From a checkpoint of a small transformer trained on Wikipedia.
Size: 9 layers, width 96, 3 heads of 32, vocabulary 4740, 1.94M parameters.
Each number is 200 + 20 x the weight over its row's rms, rounded and kept within 0 to 999. Layers, rows and columns count from 0. The size before them is the row's rms in percent of the matrix's.

# layer 2 MLP up, 384x96, rms 0.114, rows 296-332, columns 0-95
106,192,196,226,157,174,221,170,183,202,179,159,196,202,166,213,220,191,200,221,230,193,181,184,217,190,206,184,174,195,238,207,209,244,178,226,228,177,219,178,198,212,201,195,213,195,201,234,188,224,186,217,178,150,180,213,209,231,209,184,210,200,230,215,175,199,188,195,223,203,213,183,220,155,194,188,206,215,184,223,204,194,194,188,161,200,207,192,216,189,183,189,200,193,244,210,188
109,200,198,176,184,197,185,219,179,181,194,215,181,207,234,200,212,153,185,220,245,199,168,201,228,186,215,234,152,163,192,210,184,170,209,208,182,185,235,218,207,217,223,215,163,234,207,213,161,211,206,211,217,194,181,199,196,171,173,232,255,195,184,203,196,215,205,196,211,204,209,197,198,209,201,171,198,206,183,189,211,192,168,231,219,218,192,177,222,203,211,189,209,205,212,201,193
101,197,182,189,216,197,169,201,197,212,229,211,160,188,225,221,173,213,199,210,202,179,218,171,200,216,194,188,208,169,215,178,186,189,188,193,190,233,209,201,165,207,195,225,206,172,194,169,165,219,178,225,205,197,194,194,161,210,238,125,198,174,195,182,169,200,193,201,198,214,208,210,199,184,194,189,226,221,210,255,196,198,199,210,185,202,228,220,201,177,215,179,194,196,220,206,228
074,204,156,209,206,190,186,227,177,182,186,165,208,194,189,205,219,189,167,226,241,195,198,202,206,187,197,191,212,205,195,173,187,207,209,214,204,209,191,199,185,212,230,223,192,181,241,196,229,232,222,197,193,178,199,215,185,161,233,209,197,191,231,173,165,185,185,196,193,237,236,207,221,164,182,194,201,217,215,184,197,176,165,214,172,222,209,164,205,186,190,206,196,218,162,185,230
082,173,210,181,196,209,174,206,208,190,213,177,206,203,187,201,207,225,207,206,226,186,215,223,195,219,220,195,226,166,216,195,175,214,196,227,198,214,209,181,208,163,214,251,197,202,226,214,170,220,192,206,174,170,180,151,196,189,204,197,188,174,184,233,207,183,176,199,246,212,193,182,203,173,217,196,204,218,208,191,230,218,182,198,179,251,193,218,208,193,159,158,186,185,223,212,195
125,205,179,217,174,167,204,197,196,198,232,202,175,192,224,231,178,175,209,223,200,185,193,225,191,187,195,210,195,208,211,182,169,212,163,194,231,197,171,190,212,182,197,220,167,215,191,185,168,217,191,211,184,206,200,205,192,179,225,174,195,155,232,210,225,192,181,192,214,185,218,224,216,179,220,177,207,213,181,275,206,203,212,202,197,209,254,190,201,179,191,186,183,208,224,197,207
109,160,187,217,227,207,171,189,188,214,186,233,214,190,198,179,207,208,218,200,230,169,194,217,186,187,247,173,211,189,187,162,187,212,210,190,192,202,226,240,203,239,229,206,171,193,212,212,154,224,208,207,227,175,237,195,178,191,206,197,193,202,146,186,209,167,201,177,220,188,232,209,201,219,202,180,194,228,198,186,186,197,162,202,221,185,209,206,213,190,187,201,203,201,221,191,202
107,210,194,215,171,175,177,230,192,178,200,202,216,137,186,181,199,212,206,216,194,188,209,218,184,172,209,171,200,221,246,168,211,189,205,219,222,211,201,211,186,187,213,192,161,183,223,195,166,224,180,167,203,200,200,186,203,208,234,204,191,154,238,215,175,167,176,234,214,195,198,202,215,179,213,201,194,223,188,188,195,218,211,182,192,200,247,165,204,204,203,216,206,209,194,199,182
091,194,214,242,200,214,203,207,156,208,212,188,196,189,219,245,185,184,188,187,226,196,210,192,187,197,173,187,213,206,234,187,175,199,185,190,230,207,174,228,226,215,182,201,233,189,170,187,220,187,199,177,170,210,199,195,189,192,198,190,217,177,157,228,214,193,203,187,197,225,224,204,220,201,195,218,163,234,201,196,187,194,217,230,214,201,245,179,211,189,185,160,156,202,225,212,226
107,160,222,227,198,213,203,198,186,152,231,182,161,182,198,210,208,172,201,204,231,200,214,191,243,200,215,200,189,169,205,205,191,202,185,206,207,215,207,192,193,218,226,240,153,215,216,168,180,187,161,187,219,201,187,192,187,199,238,181,238,208,209,187,185,186,176,219,194,196,189,204,198,207,165,204,228,204,180,253,200,196,181,216,202,204,196,171,201,180,190,191,204,232,172,204,210
111,212,150,218,240,191,209,232,192,163,212,193,191,185,205,240,225,176,188,204,219,184,188,214,224,211,234,204,234,220,232,189,154,231,201,222,242,189,156,224,212,200,204,183,191,202,196,207,202,240,223,192,209,201,226,165,176,197,179,217,204,201,203,186,183,194,197,213,193,201,225,210,209,212,164,172,187,204,195,199,199,192,209,221,196,197,205,216,217,187,226,188,206,217,191,183,165
107,190,218,229,175,188,166,217,198,198,217,188,180,201,210,228,230,216,217,211,206,215,209,219,207,200,216,161,208,190,201,160,202,222,215,219,208,201,179,195,212,199,227,206,163,199,213,215,192,238,220,208,151,194,159,177,200,212,195,205,157,202,216,218,170,196,191,203,197,219,221,177,216,165,181,188,199,217,227,235,157,195,213,204,201,196,175,171,219,176,215,184,196,181,198,184,158
113,192,189,226,209,188,178,197,184,200,195,217,177,132,188,217,202,202,207,222,193,173,180,171,167,193,213,214,223,220,218,190,178,222,188,207,207,160,232,250,144,196,195,199,206,173,204,239,209,190,211,200,203,195,184,216,196,200,181,190,199,191,213,209,187,197,215,198,212,240,203,203,230,173,217,187,237,212,177,183,195,179,204,196,206,208,201,217,222,213,249,211,183,205,180,182,201
099,162,177,219,199,219,203,206,208,216,213,188,212,175,190,197,210,185,222,214,229,199,213,205,174,236,217,180,178,180,234,216,194,248,220,202,242,191,181,203,196,189,202,207,230,219,203,182,219,183,208,203,182,165,252,179,208,200,199,187,172,160,223,182,207,170,153,186,202,214,196,210,210,180,170,193,191,217,190,158,203,200,182,200,194,231,239,195,216,206,218,191,202,184,194,216,197
106,184,201,181,206,217,194,158,197,183,206,190,192,177,245,220,238,191,191,219,235,208,195,197,166,193,195,191,201,223,204,213,194,203,194,203,232,201,194,183,217,198,226,214,141,183,214,217,169,200,203,198,193,156,191,214,201,187,220,228,193,189,178,210,172,177,204,202,192,196,215,190,211,182,186,164,211,219,163,184,217,188,199,216,226,212,193,166,243,177,222,194,201,239,182,161,200
094,195,184,191,224,187,186,201,190,202,228,192,213,198,180,180,159,184,203,213,189,193,157,199,224,198,201,216,181,183,194,195,219,220,170,186,194,164,193,188,202,227,231,188,159,198,227,220,196,237,155,214,200,184,206,182,211,189,201,210,184,202,205,229,174,212,234,193,240,201,240,188,221,216,210,173,230,236,236,181,175,172,197,192,198,208,212,192,197,210,213,188,209,215,203,212,151
117,196,179,245,178,197,166,219,171,235,191,183,204,169,201,161,183,138,226,194,257,198,221,216,209,204,260,219,198,195,211,181,211,203,216,212,222,198,185,187,198,205,197,215,184,226,204,193,200,207,170,214,210,192,183,205,220,213,200,184,239,180,179,168,205,237,172,178,201,225,197,207,218,181,194,211,188,195,175,223,199,190,203,217,197,205,212,188,202,199,207,182,201,206,189,181,207
064,191,188,209,171,173,200,207,174,192,180,186,215,176,206,218,206,193,167,206,246,193,205,189,214,176,218,180,213,189,176,161,214,214,222,225,201,201,194,217,225,205,240,225,196,209,207,203,211,244,209,176,200,184,181,195,193,181,227,208,209,196,191,217,191,203,196,191,200,231,260,179,224,182,179,154,218,207,177,211,205,159,195,223,201,207,219,161,217,173,180,181,208,225,204,187,210
084,211,219,223,177,205,194,205,202,190,170,207,224,210,188,175,202,220,245,196,175,190,161,174,220,182,191,223,158,220,212,210,158,190,204,196,192,157,227,218,202,200,221,222,177,233,197,217,183,193,192,233,210,188,230,181,218,195,163,180,170,205,180,211,178,218,207,204,206,194,213,216,205,178,194,189,201,230,206,210,179,191,152,227,203,225,182,184,197,176,190,229,189,206,236,186,205
105,179,205,225,198,199,171,225,213,241,207,219,209,203,230,197,243,164,183,239,173,200,191,189,213,151,205,167,230,193,222,186,215,192,207,234,187,172,201,239,194,169,209,198,190,189,187,185,187,189,199,207,170,190,172,173,182,197,229,210,163,213,195,222,151,186,187,207,241,208,206,210,198,191,177,205,210,192,216,202,210,208,196,200,206,218,202,224,210,181,207,205,164,199,217,206,182
084,208,212,190,182,176,216,225,207,222,197,199,208,208,256,183,227,198,219,224,235,175,226,221,235,196,230,159,176,189,176,200,187,204,206,212,207,196,225,206,142,185,214,207,224,191,205,210,192,200,220,198,182,202,187,184,206,220,189,213,184,184,165,193,168,178,163,194,223,186,181,180,200,215,231,197,198,225,199,208,204,226,175,207,171,204,182,174,196,178,188,198,170,197,237,177,208
112,179,196,205,196,166,198,240,188,198,211,185,198,216,177,191,233,207,217,189,207,187,192,207,270,209,212,194,178,183,186,188,215,199,197,220,194,190,190,242,170,229,194,183,215,193,193,159,165,240,204,211,209,182,164,192,184,233,200,205,193,224,217,223,201,186,222,224,199,198,225,196,209,186,166,191,180,209,215,199,206,196,196,207,216,210,197,168,236,198,193,206,199,216,182,224,141
107,208,209,214,208,207,223,181,211,166,170,187,249,178,229,178,230,200,153,226,217,180,194,217,201,177,218,195,190,194,223,193,172,192,210,191,221,189,193,198,194,195,207,206,192,204,217,240,156,196,157,179,188,197,211,217,181,195,185,240,213,181,215,212,188,210,189,197,239,214,194,213,213,194,199,186,228,204,201,136,221,219,200,171,189,231,199,191,200,176,201,214,186,207,189,174,210
110,187,213,230,190,177,202,260,192,225,193,183,178,192,205,201,209,189,201,212,182,157,174,174,199,201,201,155,230,181,221,199,205,234,207,240,216,170,183,211,200,195,216,182,235,218,196,187,212,205,219,207,216,151,190,190,201,233,225,172,190,196,232,235,208,158,176,197,191,200,205,206,213,172,190,185,228,201,180,191,218,183,207,222,189,217,197,192,195,220,204,195,183,198,198,219,169
099,162,203,231,235,205,204,209,203,174,192,215,180,196,210,199,209,180,194,205,217,157,185,211,181,198,229,163,200,211,185,176,187,203,192,216,194,189,212,265,199,237,199,217,170,231,184,236,191,210,192,196,190,196,200,172,194,216,201,229,211,187,180,236,167,211,219,180,191,204,199,211,208,185,205,198,218,206,205,214,179,199,197,253,169,211,189,208,200,212,164,157,205,225,179,194,218
103,199,187,223,214,209,190,191,162,191,202,212,213,207,211,165,199,182,238,217,200,169,194,227,204,176,207,189,169,205,167,148,200,218,209,210,234,178,221,215,197,195,207,181,186,224,200,195,194,222,208,198,155,198,171,183,242,232,175,191,211,178,230,220,168,180,197,219,200,196,224,225,214,195,211,202,188,228,207,202,207,221,183,178,205,194,189,164,223,191,162,232,195,205,212,218,173
085,211,166,217,235,187,182,240,189,175,195,171,176,168,184,212,214,200,202,205,230,175,194,188,211,194,209,202,230,218,208,226,185,221,209,197,206,169,217,206,181,196,229,176,182,201,223,204,193,246,198,195,182,199,204,171,210,175,201,192,188,202,202,166,176,161,201,214,205,207,230,193,215,177,159,167,231,200,209,186,189,204,157,195,182,217,217,166,226,182,206,230,188,227,180,211,196
086,180,183,220,193,191,197,218,182,171,203,202,194,201,193,217,205,197,202,220,208,194,186,198,232,164,214,206,217,197,179,190,211,196,187,205,200,236,204,219,189,166,243,209,147,221,222,200,216,204,213,191,172,193,175,196,164,163,234,210,200,201,178,244,232,169,176,157,194,222,234,192,222,208,214,184,193,219,186,184,185,185,203,197,224,222,207,202,238,180,193,164,176,199,197,193,217
083,170,169,211,210,162,214,200,165,200,191,215,179,187,223,175,226,204,197,214,221,220,160,222,220,198,207,187,191,182,210,187,181,204,216,208,207,190,189,217,212,253,222,254,180,200,183,212,195,184,214,175,205,203,211,169,199,192,187,189,219,197,203,217,205,180,190,183,226,212,223,191,223,198,199,203,200,193,167,194,218,185,158,200,197,200,218,233,199,195,213,134,172,209,217,236,199
107,175,164,220,189,211,185,216,212,191,211,213,216,202,187,193,225,165,207,221,233,208,167,178,189,204,224,204,231,175,226,180,177,187,188,181,215,216,179,192,186,203,226,223,195,216,216,241,191,211,211,178,201,169,196,196,194,190,178,149,205,190,195,200,221,190,213,165,241,241,200,208,202,191,200,185,215,232,210,215,176,168,205,198,168,230,225,220,205,184,201,219,201,225,244,195,209
108,198,182,216,202,193,194,216,204,210,172,205,213,187,197,224,187,187,194,189,193,205,209,235,216,201,226,174,187,208,220,182,167,208,176,199,227,200,158,201,202,223,223,187,203,186,240,217,182,214,175,188,226,200,219,182,183,202,209,183,203,188,191,209,182,193,238,239,227,203,213,238,212,191,142,200,222,232,196,202,175,186,180,207,188,203,176,134,234,175,196,195,185,184,219,206,190
099,176,214,207,164,218,199,203,197,188,213,199,232,150,169,216,178,219,209,202,197,144,162,196,163,239,194,212,210,185,226,192,166,194,197,194,216,196,231,206,189,188,199,191,194,231,215,220,233,227,200,205,186,172,196,184,193,206,185,167,196,192,189,212,212,199,194,191,196,240,202,228,200,222,208,193,207,245,206,231,223,201,205,168,211,206,191,180,204,215,169,199,160,192,221,203,201
063,194,174,215,180,180,165,206,200,177,167,180,205,184,203,223,218,201,161,185,247,207,188,167,199,212,237,195,222,165,186,190,215,209,198,217,225,205,223,189,195,188,221,216,191,224,212,228,237,227,210,186,178,173,190,190,185,172,203,194,213,207,208,195,187,170,213,189,207,210,227,219,226,186,157,186,205,213,195,209,200,169,183,219,212,243,234,174,221,168,185,191,190,230,204,204,192
093,216,147,186,209,176,202,189,187,187,204,182,209,192,211,208,176,180,210,215,214,175,191,195,180,235,208,194,184,210,212,196,187,208,196,186,209,193,199,171,170,210,219,225,220,172,219,243,203,212,204,225,175,161,202,186,198,206,195,194,210,161,205,153,165,201,235,181,231,194,248,197,231,196,178,164,226,205,225,196,203,189,202,224,179,199,216,198,234,189,216,178,216,188,219,185,180
083,189,199,200,252,212,137,195,203,183,221,230,188,214,185,196,173,220,228,182,173,176,200,180,243,178,191,199,215,193,213,197,190,168,208,208,194,189,213,229,202,193,215,207,205,199,194,215,208,228,221,195,209,191,228,181,204,199,192,212,172,180,165,226,208,171,188,201,245,212,222,226,196,186,206,193,215,212,212,198,182,206,141,233,180,197,193,210,200,184,203,167,197,181,221,177,186
115,190,161,181,212,176,248,217,171,181,209,165,178,198,187,199,210,217,224,208,223,225,167,185,205,156,210,199,190,207,231,207,166,229,182,191,226,169,214,206,217,222,187,177,184,219,209,224,185,218,212,208,196,175,168,216,206,208,187,189,192,189,193,173,174,212,192,202,220,198,211,181,200,193,216,193,181,188,216,221,219,194,190,227,177,216,257,184,231,189,161,215,207,217,202,206,188
120,194,191,229,189,192,195,217,203,206,159,205,195,186,190,209,199,205,190,217,194,181,175,178,202,153,207,216,189,201,229,179,189,172,227,209,199,157,191,238,185,224,213,187,217,207,220,233,206,216,181,209,193,183,201,214,181,222,199,211,202,197,212,270,193,196,166,158,203,211,214,189,228,177,203,194,238,209,226,205,164,160,209,205,216,212,210,188,223,205,226,181,186,173,204,217,181
# layer 2 MLP down (transposed), 384x96, rms 0.0811, rows 296-331, columns 0-95
129,202,178,228,167,197,234,175,182,178,190,179,200,196,222,200,219,226,226,159,196,189,174,209,170,162,165,224,200,190,231,230,205,190,192,189,238,186,196,194,200,220,210,206,203,204,236,213,216,182,199,163,204,161,199,190,224,220,206,188,197,208,231,220,187,202,205,208,217,177,242,217,238,186,194,198,221,204,177,210,181,170,196,187,219,173,225,188,209,186,178,192,210,200,236,188,190
111,180,236,222,212,190,162,202,209,204,190,203,190,189,214,160,193,148,222,204,223,204,195,206,215,171,197,177,207,171,219,197,187,226,217,215,200,183,199,225,208,217,211,186,184,218,207,216,193,226,196,239,164,229,202,175,203,231,231,208,188,197,214,167,167,184,196,183,204,238,169,221,163,173,164,207,195,205,219,222,205,197,211,166,218,182,196,194,181,196,226,235,198,200,193,194,185
091,194,212,212,204,198,234,174,231,176,186,219,190,204,190,219,208,195,217,170,174,217,180,212,209,203,203,231,206,175,194,193,182,205,159,216,185,206,214,222,218,177,211,159,169,159,210,181,222,220,180,154,198,182,231,189,202,183,217,171,218,174,198,206,213,203,185,201,243,215,227,196,222,210,205,210,181,219,247,180,207,243,200,197,208,195,201,164,202,189,191,207,197,232,211,192,174
095,189,151,205,186,203,188,226,179,191,186,191,200,177,197,207,209,189,179,205,232,193,212,197,188,209,219,216,212,187,197,186,182,218,203,212,217,211,212,221,170,213,216,199,196,177,268,190,192,206,216,177,204,171,182,208,198,185,222,205,198,180,216,185,181,180,203,195,218,223,261,213,268,193,185,175,212,204,193,205,196,166,177,223,182,239,202,171,208,175,188,195,201,210,176,215,200
088,227,187,183,173,224,237,216,190,200,185,207,189,191,205,191,165,174,212,155,183,225,179,199,191,209,187,213,180,222,226,225,219,194,207,169,200,227,205,194,198,200,182,192,175,195,170,176,211,204,223,221,208,166,226,236,166,196,223,223,212,219,207,184,209,213,220,193,194,221,205,199,180,238,192,206,204,146,186,183,185,223,184,224,240,213,210,175,190,195,221,204,189,221,157,196,201
136,219,214,203,220,173,186,194,192,194,207,186,186,204,223,226,221,229,192,219,181,211,238,209,183,208,209,204,214,193,224,221,180,204,199,184,227,196,219,189,231,198,184,158,193,219,162,194,201,183,199,231,200,214,220,213,213,201,216,178,182,216,189,189,235,176,171,216,161,172,165,231,200,207,196,201,205,189,167,216,230,208,170,234,188,209,221,193,191,201,191,214,201,203,176,164,137
115,180,193,203,180,236,210,195,225,242,181,221,212,193,173,216,234,217,220,203,182,205,192,228,200,203,208,196,186,235,194,173,199,172,221,193,167,207,212,211,233,218,206,225,182,204,220,200,181,212,215,203,213,182,212,222,205,193,199,196,165,211,164,186,218,233,221,179,181,162,232,212,181,179,185,204,195,182,197,189,184,208,189,207,214,242,182,191,157,198,172,179,227,228,199,164,227
115,182,205,194,212,210,188,186,187,186,185,219,200,218,208,198,191,194,183,234,220,216,197,198,176,210,216,223,198,186,194,210,221,203,196,201,179,144,207,156,205,209,192,227,230,209,164,177,231,203,175,232,199,179,193,223,175,177,218,188,223,208,208,190,202,225,195,158,219,207,140,206,195,240,182,198,202,199,196,201,190,276,198,205,202,196,210,198,195,210,200,202,183,195,229,217,183
086,186,220,198,229,218,191,182,194,185,163,220,244,227,211,162,198,218,249,138,252,192,209,194,192,177,202,192,179,209,228,208,200,219,194,199,212,194,184,174,193,184,206,223,209,196,182,213,220,192,205,168,214,235,214,206,212,222,217,172,193,223,190,187,200,207,212,172,174,201,224,203,209,196,202,186,186,187,222,205,171,210,175,186,221,187,174,193,179,213,180,213,232,204,180,183,179
103,188,261,221,218,190,188,223,190,202,220,206,207,179,195,203,217,199,202,212,191,216,154,221,190,212,206,166,206,226,181,223,183,177,178,200,171,162,216,217,213,198,170,188,203,203,197,195,199,194,205,242,212,221,212,212,207,190,192,162,209,189,176,183,201,174,206,214,211,198,191,223,223,181,245,215,203,213,184,185,202,199,174,185,215,221,244,214,181,184,247,205,170,183,162,204,204
093,214,188,200,240,181,178,198,215,175,199,204,152,190,222,201,230,181,191,196,163,208,194,240,194,226,235,167,196,197,200,198,192,212,196,220,224,223,205,192,201,205,209,195,199,181,205,209,175,206,234,228,175,181,221,173,179,203,179,201,214,193,199,200,194,238,222,205,215,194,220,181,211,188,192,176,203,177,215,202,231,150,199,231,200,236,180,195,202,225,205,186,192,213,151,202,161
107,213,190,215,209,193,168,197,189,193,254,216,174,194,219,214,214,221,208,212,251,200,185,204,220,228,205,193,204,214,221,150,170,189,198,191,227,201,199,207,206,209,194,194,178,225,207,197,189,239,202,211,163,219,180,180,213,177,224,234,172,198,184,197,224,166,167,193,169,202,208,199,203,212,154,210,182,207,189,218,192,170,203,210,205,248,187,213,212,177,200,181,216,182,202,193,175
102,209,199,225,210,173,154,199,223,225,221,182,186,176,202,196,193,211,259,226,161,203,184,223,201,172,201,214,213,175,203,174,205,168,219,191,223,221,193,173,208,187,198,204,197,220,224,232,216,212,207,192,191,197,183,158,205,204,189,190,191,200,213,173,157,249,201,182,185,219,218,184,213,206,196,179,187,207,221,197,218,167,200,192,183,195,230,227,186,226,231,220,202,204,170,196,200
092,184,207,198,155,186,193,219,228,214,197,215,190,179,196,204,203,230,207,199,203,187,193,168,189,221,190,196,178,155,192,213,233,184,233,202,191,204,146,221,218,226,206,255,204,185,222,196,228,211,182,198,227,205,184,207,178,188,215,200,243,221,213,200,155,178,181,220,198,175,206,217,185,221,181,229,180,216,214,205,166,225,203,171,214,222,188,211,183,211,210,216,190,199,212,200,211
108,191,168,187,236,240,214,198,225,201,210,228,205,194,187,213,191,178,197,206,199,211,187,165,187,181,167,239,191,212,193,231,219,202,198,198,199,182,198,205,194,223,184,165,184,165,204,204,219,202,203,223,205,204,199,200,196,198,181,160,207,204,211,210,207,249,170,203,205,188,238,214,180,194,213,189,178,197,160,187,239,198,194,185,216,216,207,211,164,169,193,235,165,191,206,185,251
088,198,180,175,186,171,249,198,230,182,200,209,214,200,166,185,191,202,207,207,174,245,220,194,221,183,170,195,171,185,207,228,244,209,200,189,188,178,187,193,227,219,181,199,222,218,219,215,180,191,188,186,186,214,210,225,237,201,227,215,198,214,218,235,229,223,223,177,193,197,209,190,192,196,168,197,183,188,171,194,189,151,201,192,216,214,217,192,200,236,195,179,184,173,180,175,203
108,209,192,210,202,226,147,225,209,202,212,192,203,161,208,192,184,204,191,201,200,219,180,241,211,200,195,165,192,234,223,200,187,212,164,187,175,181,207,228,194,191,206,213,198,165,187,230,189,191,165,174,189,183,156,220,222,195,209,201,199,218,211,204,196,253,188,205,216,226,224,234,201,191,212,205,177,227,223,209,204,162,199,180,201,210,211,211,144,210,195,175,206,204,187,205,188
093,178,177,205,195,181,203,202,170,203,188,190,208,193,199,196,200,201,202,205,219,177,200,170,203,218,228,199,212,192,213,193,189,216,201,211,219,209,200,214,186,192,228,219,174,200,254,203,181,203,212,187,200,196,180,189,188,201,210,196,193,185,210,208,190,208,198,193,201,214,286,195,269,198,168,180,220,210,199,191,186,142,178,232,200,230,195,180,207,162,166,189,197,205,186,190,206
095,210,202,180,251,184,224,221,198,185,193,198,188,203,187,230,195,202,201,198,205,224,217,182,175,210,201,215,214,186,186,188,201,209,223,209,182,180,136,195,178,230,219,204,195,204,220,176,193,196,196,187,180,215,206,231,197,162,221,227,202,201,157,179,209,208,231,187,213,199,220,226,189,190,200,209,173,174,159,204,179,195,243,207,224,235,202,237,197,224,220,213,165,188,208,196,180
113,214,166,236,162,195,171,238,232,212,220,186,190,178,197,177,206,225,187,176,220,204,207,200,223,195,215,190,230,224,192,207,150,204,179,187,228,212,168,199,188,198,186,210,206,184,203,218,258,183,186,217,180,215,187,188,221,192,220,202,195,207,201,200,180,187,229,226,183,193,177,187,153,217,193,215,196,165,204,202,207,223,171,211,236,196,215,190,214,195,204,199,213,174,190,175,219
076,213,196,182,192,226,197,197,183,204,157,181,194,203,239,203,200,173,209,184,192,235,156,189,194,214,184,213,213,179,207,194,208,162,192,210,204,198,206,202,204,200,205,183,204,192,227,214,180,216,192,191,239,188,213,197,218,173,220,197,241,215,225,163,201,204,181,180,190,232,218,227,185,189,203,195,202,185,161,215,221,161,196,192,248,226,215,187,208,192,143,207,217,177,203,231,219
082,192,182,207,220,197,200,234,204,211,200,175,183,194,154,206,195,212,209,237,207,192,159,212,191,195,186,247,195,208,186,211,179,196,255,189,215,238,176,231,187,219,196,198,215,201,230,189,182,225,196,201,150,190,193,205,220,197,191,193,161,214,190,193,213,215,177,232,180,198,242,189,211,187,217,212,161,213,202,202,219,176,210,220,210,172,183,174,226,219,201,202,221,195,187,184,212
099,224,178,170,205,208,189,222,216,202,204,237,223,208,171,193,210,200,221,213,173,180,216,172,183,196,167,196,191,182,213,206,178,204,220,198,208,211,215,244,200,205,165,201,208,221,211,160,199,213,172,247,193,184,191,207,202,227,214,187,174,211,185,210,173,216,185,208,181,196,210,212,198,183,178,217,225,218,207,230,231,135,232,189,199,190,205,204,192,170,173,170,230,214,189,206,192
110,191,179,224,165,204,191,195,193,192,172,192,182,203,184,214,208,214,183,221,207,194,192,210,198,171,205,207,226,176,187,221,210,189,165,207,224,218,174,245,203,194,185,208,219,229,168,191,237,189,202,181,222,213,215,177,194,200,175,161,188,206,233,226,176,175,232,205,224,193,203,202,199,176,199,160,218,206,213,205,168,210,206,231,159,181,198,206,215,218,213,252,200,224,222,171,204
096,191,206,194,172,235,195,225,194,196,230,179,185,182,189,233,168,218,215,170,194,241,198,214,196,218,212,183,190,200,219,194,193,201,181,170,209,188,208,167,194,177,168,209,218,179,208,153,211,207,183,202,188,193,173,219,201,176,200,212,179,257,219,184,212,201,226,184,186,220,177,203,173,228,207,211,214,241,216,200,216,178,194,219,178,236,232,175,186,185,230,217,202,190,207,215,207
111,207,225,225,194,212,204,203,165,169,212,215,187,185,225,188,184,187,214,213,209,203,207,208,202,173,222,203,230,217,196,181,201,196,216,191,234,183,213,221,210,183,242,185,212,199,159,183,224,237,175,171,192,185,193,181,200,225,175,222,188,196,217,194,212,160,194,187,182,214,187,233,173,165,218,224,181,189,213,192,207,268,213,177,199,166,207,164,189,216,190,198,201,188,190,192,183
110,192,159,198,220,197,199,208,178,216,188,207,195,178,203,211,223,188,201,189,198,197,182,183,197,215,230,182,190,192,208,172,204,232,200,215,259,212,205,222,196,203,206,198,171,194,228,208,205,212,198,188,193,190,179,194,194,197,216,190,198,196,200,178,201,175,202,176,227,225,251,195,258,185,172,169,251,206,195,181,203,173,176,213,194,236,222,173,212,159,211,208,202,220,192,230,170
085,173,185,213,203,204,200,203,183,184,189,205,186,204,200,222,191,220,204,203,198,195,184,222,179,220,212,206,190,175,217,197,162,204,203,191,214,193,191,202,178,205,201,206,170,181,214,170,178,228,213,161,224,210,191,180,177,219,210,212,214,221,177,244,207,215,190,202,187,209,254,193,271,190,164,192,202,174,199,187,154,144,210,213,219,239,203,197,214,185,194,187,185,197,196,205,219
094,159,170,177,176,173,195,197,185,206,201,210,202,190,219,175,222,210,217,219,199,196,201,240,213,220,202,169,210,194,214,256,191,219,178,210,214,212,181,224,212,203,192,219,211,204,184,166,205,209,206,187,227,152,179,140,221,212,197,176,190,203,205,214,188,176,201,160,236,198,215,204,234,196,199,198,204,216,184,210,212,189,178,203,193,179,212,214,198,204,217,182,187,201,197,252,222
130,157,198,216,211,200,178,190,234,213,204,235,197,169,168,182,184,211,223,210,198,159,187,198,240,202,198,203,205,187,205,166,173,211,179,207,184,164,195,215,192,192,212,180,170,188,230,186,225,206,202,175,178,220,174,188,205,184,202,175,215,171,191,202,202,209,219,198,197,228,224,221,198,215,180,175,213,230,194,187,209,160,195,228,214,224,191,158,220,186,210,213,217,233,190,207,238
097,206,166,229,209,178,211,211,202,205,162,180,190,179,232,199,179,197,170,173,183,186,181,221,184,183,215,217,200,175,215,187,191,200,179,197,207,203,198,206,197,209,225,219,158,201,235,198,196,231,205,166,177,208,202,177,200,228,188,230,206,215,199,210,235,237,206,196,212,206,246,218,214,198,182,218,243,181,190,225,180,161,199,178,181,190,183,165,234,202,187,206,177,180,220,218,185
111,211,230,209,213,183,205,192,184,214,202,188,180,212,203,202,194,177,223,224,182,200,189,210,223,187,243,205,172,200,203,197,200,216,224,178,188,206,198,226,180,208,206,177,190,206,193,154,171,226,200,226,165,176,201,214,191,198,200,195,203,158,204,195,197,189,207,218,187,212,179,181,159,193,179,198,230,178,214,184,194,284,200,240,199,189,170,225,202,217,233,215,203,216,199,217,214
100,189,166,220,216,210,173,210,189,193,182,188,201,188,216,212,212,199,191,193,224,196,181,192,191,217,237,188,219,178,212,175,193,207,202,218,226,222,191,212,194,193,222,208,178,199,250,207,203,209,220,187,192,170,177,189,189,199,193,200,200,171,198,191,182,195,187,198,223,225,259,201,249,195,160,167,233,218,199,190,189,161,174,220,215,246,210,186,214,156,177,201,205,221,181,195,209
076,183,162,185,208,210,217,230,174,225,204,200,212,201,200,202,215,206,185,254,226,207,193,188,200,231,201,201,200,210,201,176,175,207,191,195,231,228,221,174,197,207,230,191,192,207,234,220,189,225,187,167,201,212,210,169,175,213,175,221,230,164,198,208,199,177,188,188,198,216,251,173,237,198,179,200,215,198,179,224,218,158,199,192,186,196,186,180,193,208,158,172,183,204,218,214,213
097,193,187,196,175,179,241,190,182,198,185,210,223,190,219,185,209,179,183,226,203,217,223,199,191,182,204,199,215,196,196,182,183,234,188,150,193,193,197,182,196,204,233,214,226,180,177,160,219,181,220,221,176,208,202,261,188,201,236,157,193,181,198,180,209,206,181,185,216,169,154,191,192,213,188,201,199,209,209,206,220,233,228,209,224,178,207,222,190,228,220,206,192,196,190,227,207
102,201,199,180,190,201,211,228,211,211,206,201,213,202,221,202,237,207,222,195,216,177,163,221,206,220,159,210,203,222,202,194,186,201,171,225,214,189,177,233,194,188,218,216,219,223,219,180,219,185,173,161,212,192,205,220,202,205,226,207,188,202,206,199,209,201,202,173,183,199,221,195,176,204,173,216,195,207,205,241,186,161,228,181,227,165,160,153,201,158,193,181,245,207,222,214,193